config = dict(
    n_kv_head=1,
    head_dim=64,
    norm_place='pre',
    init_std_o=0.00867,
    init_std_up=0.0613,
    beta1=0.95,
    warmup_steps=200,
    decay_shape='linear',
    batch_tokens=32768,
    seq_len=512,
    doc_mask=False,
)
Each number is 128 + 32 x the weight over its row's rms, rounded and kept within 0 to 255. Layers, rows and columns count from 0. Numbers have three digits each. The size before them is the row's rms in percent of the matrix's.

# up: layer 20 MLP up, 192x64, rms 0.239, rows 36-66, columns 0-63
# down: layer 20 MLP down (transposed), 192x64, rms 0.227, rows 36-66, columns 0-63
# gate: layer 20 MLP gate, 192x64, rms 0.237, rows 37-67, columns 0-63
up36 100:062185150093142110171153141157158066142140106096150074114109120135187170122114112195129128121113112166102148126131109080168113160183145110181146101153152102117079150202132152096135102117175150
down36 090:157189061108128129130116180176131073087187121170149089123153149178143087139106131084101168086141085110079102160165138163093117097170153158143084195129154115107123141163146134102108121118157119
gate37 094:159134081153166113124143106096155109128087143123133042142115141170179106092092151044133071101133132136112121166171132095119140210153128127118075154098107133154114170081147130171081104104107134
up37 098:161100146163085094137088110080090164089177141085132121139137169135152086147126127117201131088112158055137139178128087094113136107087147143097054196140152158138181124166132148135098131150113111
down37 095:136106164117102080139102103153106133093141155164173109117228085166137151161133158093110104151196120123072094167146110134129148107147099162122109121187116154123157218136128148121135163179094125
gate38 111:195135136091120139140187098099095181088154126190155150085180157081136204135155117081135077149087162096108111133122161135077152134112118167132133143102178135118162185091149100102120144116150128
up38 098:180103138157138109124103127099167136118142134103102132150182158177055133097113122123181136118117122135157151196173137198117164047127125093177121106165161127108155148162063146081120150118107166
down38 102:090203132090173113124092115118108097108145151129118117121207136090095240175135152151140117072088101090102119122119124148110114083157163164151123129078147111127128133151129122128066172141158130
gate39 104:110166153116115130171191120066142171152112100109127182106155115110148114182152130186154142127118135136080137124151107137220168139124182113129144120130157152189070144167131083124090132062113102
up39 102:064179134174154144191063119151140127126171143117130147156083109097116143095121132091115190146175117125141129097096096108069089128097099116143184132165107140117153080160130157060142125075163155
down39 096:169093137062131167129137119129072157146162110127137141066122075133136104125138165151126086105064163092098114126157112138063181189093125156153159115132116170124099145046146125139162147159093163
gate40 108:167122178124091190181152094134128188089168097146159224099212143103114135122162141158134146081110156122144069123079121137151112102142074100135126147147125139175137132150116094114142163139116138
up40 114:125172122153106153143146068109202105127108154134166104098104191093094126105116181156105088070144095139129083106113113085100090111091139133107165094060120055107109161116120161109115104180120146
down40 110:139117141047122152145166184195088077105174137128105159119179171146133123112057114164128150150165133127152101125082137126112138136107145055094142152148092155107104075166113098168106129080160120
gate41 103:100133153070146105195155134116171147134103132165132102104159145157123106062117096193137125106130116079133114128148078100206139086160123200142177147143142140148124156144164141180123177152138070
up41 114:176106169125087118063113101147128158127117091104191067146130128156079108078147112061105189103118150119106134127148138119168097091139196138138163122114103100161166070159145140090183104153133115
down41 112:156118172161143161093153093102114166076096159153118125128143094144135121105138140098071128153131127110133101089130113043115210151163131097166159137140147089129170114125154080201176126104158067
gate42 106:117128187107117067142138091071124162116151117152147098178098148169111184092167166115124146154146117078125049136121100151081111136167159149134167115075116137158143107149135144146052160177136170
up42 095:172152170096158150169079142163118158170086166172080144151087129149115177125112082064205149165128103175155163125104082171133133114172123152139159123149102120119085161107122132129183134117092093
down42 098:109133128128124152129112118067135134143112155172120087106238153096133117131088055077146168166125131096169107152173158100116129092093079142175135139132115120149085168096160151093185091147110128
gate43 102:110112095090191114098116119107133145094152161111078129173207097092136124129104149107112164193144095133154133127187080091102164149121106105134151163137112134151163142133114069082107226116120134
up43 110:147139117169027097134089076131152150115133135125164158123082112095096145087093151098133107131156151140171122127141094151139089086108150165128173148078174067133136065084165162110149122148159080
down43 107:157114152071183127134156159087111113135056110152124131137134124141107102056132152127126201088125079141113112119143156121095089172147128113138083094139088098133092171221130119128084155180108149
gate44 106:139130164121181108116122119094080193146098069143127110139178115116134052125148130123158135121155145160154119197142133182168190202113144147155117069117067094100144106113163161116151103106117122
up44 107:118145157150137108071188132088128106114159087114085106108130140132115161143069170194176064102146150135097149113152126111114083136089103143104074182105152138075153091147142178160159092162153087
down44 112:132146141023061133099145159133125153092136117146062148107099173114101059118089128146162074133182129158152083141109098125101089083128108146125139141123168159167133089130134149071130118082131148
gate45 112:175069138149109173129151096114169142126119101138150142166135027125125034063136126112144113103111140141159104132126126118135103105151176089123143078156134171102104104122132160087129139161068073
up45 107:141171126088153090102117161127107148084148154130102131121135137186125122128155116186154125088121142111102102129074169157106128074081129092077138151060160148184120063115185063093151093113167130
down45 108:065127088176163084093128164115140184139101020096091125124102144123095116125115170130093099157139132138125101130108124110119095174144087068202144139124148102159120149147158133126141080079164137
gate46 102:122065203163169082111151105133151123106131126133144134106133103125148093124170113095123150088127156125068168080110097175147128157217104111128124121076192164174136091115134137149154198123112134
up46 103:118174110094176164145075167091069142122121160139153144159121096119147149111134130141123127153112181135143134135148174087206145116142207112123160218206132111106101134086099115123113147161145139
down46 103:106184130092063090087176132108104151092103090140168173166125077130117100129171139156158131136101199128129137132138127107131138117155081112201124170159156193104109150073080095087124139155148138
gate47 100:194103164109074124169180101058096129159121160113104159130094115126101103121137170119065132122124116090147151099160120117114137107144114120137140184070124083148197106074098146120116158061107081
up47 092:165103137127056179136146113168160081162109132075179130120178139147125146157079128114056110110123106116186129149179130179092123167106110154100127148140080085142129130123086148084153124064127084
down47 093:127115076116207102141118137142083172137100183147099088091114099133159091120109078158124127147116160113151131174064142151118120155125141093091156112188200134081134143078146113168166080159156110
gate48 100:215114152156180172172167169131139147131094114148143148089111074097173106138138097166085107100109137108067149140138184061123148120138087124121094152129123116121121208126152140092118152092126080
up48 090:119163107122162138117134054104078114181084082164134146147107106123128066147166182103145135069134087170140154094102115130156095121124114160124120135127149182068098186113173162098116149063144152
down48 086:092073170097081136148138169130139150144164109091108153143093118125124157173143078185086141148068084183095086195076170095127124134124083097181145120095155135081108166100099101115125118118138136
gate49 107:097048121108154127228128138149114069098102105118136124168142144125099114102075177144168066114138089172078112118116161165133136191135178134119072119088088145121131104117127128152113135108135155
up49 103:160111131093173143100100093185094162141141103078098152078141142148156114156173149081087197102146136139169188168127132135138081127137165157120136124104147143136134163161110189125109170038105129
down49 106:141152096138101146161148112161100105150076138103148114138194134105156204054099142130103153154144122077248084141126134094162129168156144119113136105122131091108080137097121130106141145163098146
gate50 096:082109122125199162161105169129131103096124100136181193146149109148137101170153085126171144156149105124144128066144065148155146169125144150101164169083074077179096128103172122110130071131118127
up50 096:107152093113144161153121094107103135140110120088151126158111128205135133106096132056122099160119216074086156062096110146100103143161154097127041095161154122169108118155116116124107166117126157
down50 100:098120175166134094107193127165057130121185096103102155142106081122099143132088071169176125155099126065141068128131081149081109109130081122128178118095105149097101146129148112159148156137141181
gate51 101:132088117078106163109119126087130160179090149138120126070103144196113128125082050139105149100068122093139141120059143142096137144167101109155167117111158135137092116166195082162127172113086135
up51 094:097089116115081099098132084127138101181169122115158100154190174044175118149143125161114188129107133180109159084121112093157112096117092118134126096128213178123094112156141086131119149132124154
down51 098:119095178087118193118156109104100152046143193150118105090135140114088177141077101105126098130190110095152137132116161110080110088121059156167155131161110105139154137172099119184149145124109118
gate52 102:171121144107107076152109087092100090147153148178123098091152144144101121098155132143115123119142169103138127184084163060150172160127058109135186064118097050092128103089129114111127158107126091
up52 099:166165065125150122126075163093115138132142146138153139164116125166162087179116091114125145141100166183057200123181182117143090159157174079149103145135152114112119165150153089117184130156101144
down52 086:140133089124127112141128109194142113154151204072140114159110123130185132067092121171170119050171098087101110113114103112167134123131136121160162152066156142124070102118132101179114152097173161
gate53 107:096093177128151080160103116131156147081056105152101118136126097108188158128080102076148148077218155128120103134079081151083128168092132151094144132184116092150122130129123141144100102126123177
up53 105:129098148074106078114085127152096092127145128093143113160117125120175088092140098190119069092170167137093109182133100123127089184105120102152105098177118148122205102146185163093121173141120159
down53 108:113148125232171174084099131118145119127166135152153151149125132152101153148110123122086135209021094142159093143145174108158128139139138149083110150144144102074176098120141112132151133143103140
gate54 103:089105141141079163136095143101085173102157132120168199131129106087114106209092120119142182122173098131186081146113102120117103189128144150133140157138102124111096149133064113161122130124054170
up54 107:145099108176161084158071172140129091112127114130146080125079101149134108091079188108079166109091146117145189078142150149103136167134080148135102118137086173109108067097163090083160141144092119
down54 094:144183143092111127125101122116131124104176122109124100085149135133138171096126127173234150087107144113143144128148103206110175117133187147153176177066130156143061089141102093144120150131134109
gate55 088:184114204152080128118167160084103071111076144134150175115167090168117125148150150110060126139138062100102173172088095148169106163105135142136129098120146093144147146142115128105147081156107079
up55 091:095138154144106146096137139187162107105080108111087187131077119153127074106177123104130067117157135062126111128145142117156085159142074133083190138078125147134102074197146117099135107097098123
down55 087:115132101138189147163098125097121132122135072113122152074202128131087045172171125122086090137108147193111076097111123129073155094099101149125085095112128166144175103115128154150131175154143095
gate56 095:111106158168134180133124164148188148092129118148147116127154138078134149087152111114183159165132169143111103145181134117156119115139146067163115136115121148070148114173113176154092082021122176
up56 087:130151209119144144172170173131140120104048096126138145124115169156179149114123143186154094172186139142137108135110087116118144128064125100174120102156129135191143077129149107080091134098107176
down56 100:146096108116190132114094093092094112122131095114152108095049111089089098141134071095128136156118105084178130168109172172082130182150101143110168096134096146168086170139134097099151112117195096
gate57 102:123141143133115098114129073091132107154122116161149110091089127070091115094098189128147158132140126108192140065104157114108091144117105165152125200127133104140069037113114193084140147093114143
up57 100:148146139095122107151082187192130106077154125148152099089140124134133142078057125129120107131126106082136144113114117133126078107110138132130112173108212171108103131095092164129040053120116109
down57 103:126135099191059111179175104150115088098107105068176117168120143083172099120158111089167110170106110122119126125120084144136186139143075132117139172189155121140120119140105113068086080160142103
gate58 097:145104197139132085106168106126143131104109200085119196137136155144167133146092097132145077174084104130102113171101172127099111083148132131160100102161174143172118102132111159148081084162155062
up58 091:149120159084109091148135178110103160142162099116129117112176160154123070152121130165169176141111062112103181166152098166144103075126135109174108181146144168144102129196125186116167175094098134
down58 087:165087128092185142139156060123100171114111152114102087159202150127152076077113164095107122128133129093048113124138137099081123144116097166106166131173149103120177149115123096143075145134125068
gate59 095:165156159155073156119135127135115138146099126118072156124154096139157103200096114077129148075089072113110202152149185119087151112104163148108060095112127103102115120171100086138080120132080127
up59 096:106098158147148060102163147157125101077152098161134126159152118138084106162131116058153117135088130132114099044167180157161113120171135099089057073146152080133179120088129119103139135125115100
down59 088:099144142168146113130149187169124109136171073109067112117149107138141022158100153088127125111091124138164146112166125084141131128058137160172126129072109144141104083126153159179179117173132134
gate60 094:069159130123111170177080139168114095111123130189122150131150099111090149136063138106145097106152162052069073119101090149140171097100143116110106144120200077166136130124131125182101158138102131
up60 100:115132153129073145147075090142119109127116095117089171170124119107108169128070168087121168154134097083027200092163117160093134108138146085072153124103148083138139121112177114142138165111139111
down60 103:144103168165152132100153111074163136104123121123139058096098117158160174115179118154132143160005105166130114150144168153130102132146101133085120161085084134093141076152117116118110068141130103
gate61 104:106127145170184162099140146133154127096157113152168150048119086081125097148128163123199099072192128077135134132119134171101128205132113101076108129172134102122119094106077126106161127115094152
up61 103:089139131148105131107099096077077109089114176121170132179098185108157183122106120045090142165120102145153121172187186117141140099159087161138146134054125169124132127095174122141150125117129150
down61 101:149134137255140100128155128097097120119160171109140144124177131078160110167106147088134092124151147120129079102137152173158106160100197140139102105133107094133138149070141143123137160157071120
gate62 099:104065147119136099096130145188131154124114097099113188159093063093125130080120095101092148170131136131098094084151147142153107185163136161150140140163155129049106106131106107080170143087083083
up62 105:154149120112169105135136180108124079170130137096087103122115139140143121157045134134111129089138068152127105122087136201128163140131102159063089112169050158092182147079133094150138133168152114
down62 109:130166100029103149135150165105142120133124146133113117112185115154135038163128154107136124111123136065213100189137110160156078103072095133132120149112110112135139129146126143121161140141145196
gate63 108:095118114125138127144089126115131161081101115194076092115133045131153094124128055133103087143188098123107098136083162145133189107114079160156115147140155106141134133121157080190153140143194144
up63 095:066168128123158181123134097192155094133102158147178157106129121148113097105117198074156154113153098067126117090138142105169103128122072131130128146107106182108076187126105091148145089087167155
down63 094:171082105204142092129127144102139127169165149174084132123146123148084135113096106214167084145152153127184155138106054105117131106114130123144123121118169098118086155148080098211125137114152137
gate64 091:132124137113107095149149086151159082156125137167222067124129089105083129131100216085101138110148112119165121139183120127126151140141065137098141155119137144166150093120156111113103095163172058
up64 095:194109119134161127098166147111082106052104126123160177149100182148112163141126176123089120192056089110109105094112131155162078156152118102087137119126111089166089142147135146139156122163066099
down64 099:145145117086129151148116152122096169067144168120102186168040111116138120174167164159161163132153086129107181163077084128159125150109121129134136156165194126129079171134139153124155128175074141
gate65 099:121093137137143044115200067101159112150118138136134158101159090144142155081178113111133136201109124128146147112086096064102107114133127151149167104162107100078149126131110126116184135118214133
up65 093:076139148071095110115099112089125141147165130188137157145168163123105173150166104146082139065134122165124142089096048167120109079141177151176178166110124087129132104115113184165153106124128156
down65 097:115145188143067129113109150169128207095154127106166148109169130144092086117148106134120190127076167157184173107164103129117105127092145103116099140133085135090184133169083097098138156102065137
gate66 109:125090113072094061128139166149102127138132154184120089161191122165157116138064112082128146171126131147140114134169125091070175128121119130196146141150146154133152166134059076107135176135146170
up66 108:138137096132152146116070150085112110143076137158145127097122127172155069063150115193125135107151112080110129144141101138158169103152171150068126110063080129075147051111159179104122119111137157
down66 112:128105094227136135114113138112136131145080078125149157136192149138127168137146135209188117135102136102190150090197156154192096096121118130128101156154110124122091141141144121110095122077095112
gate67 102:200126132167141104097058107181090136102104083175116185121101080144059111108132138166135106100127193106136083108094112085114117142134144137076109105153133095087137083136100087106072134128142124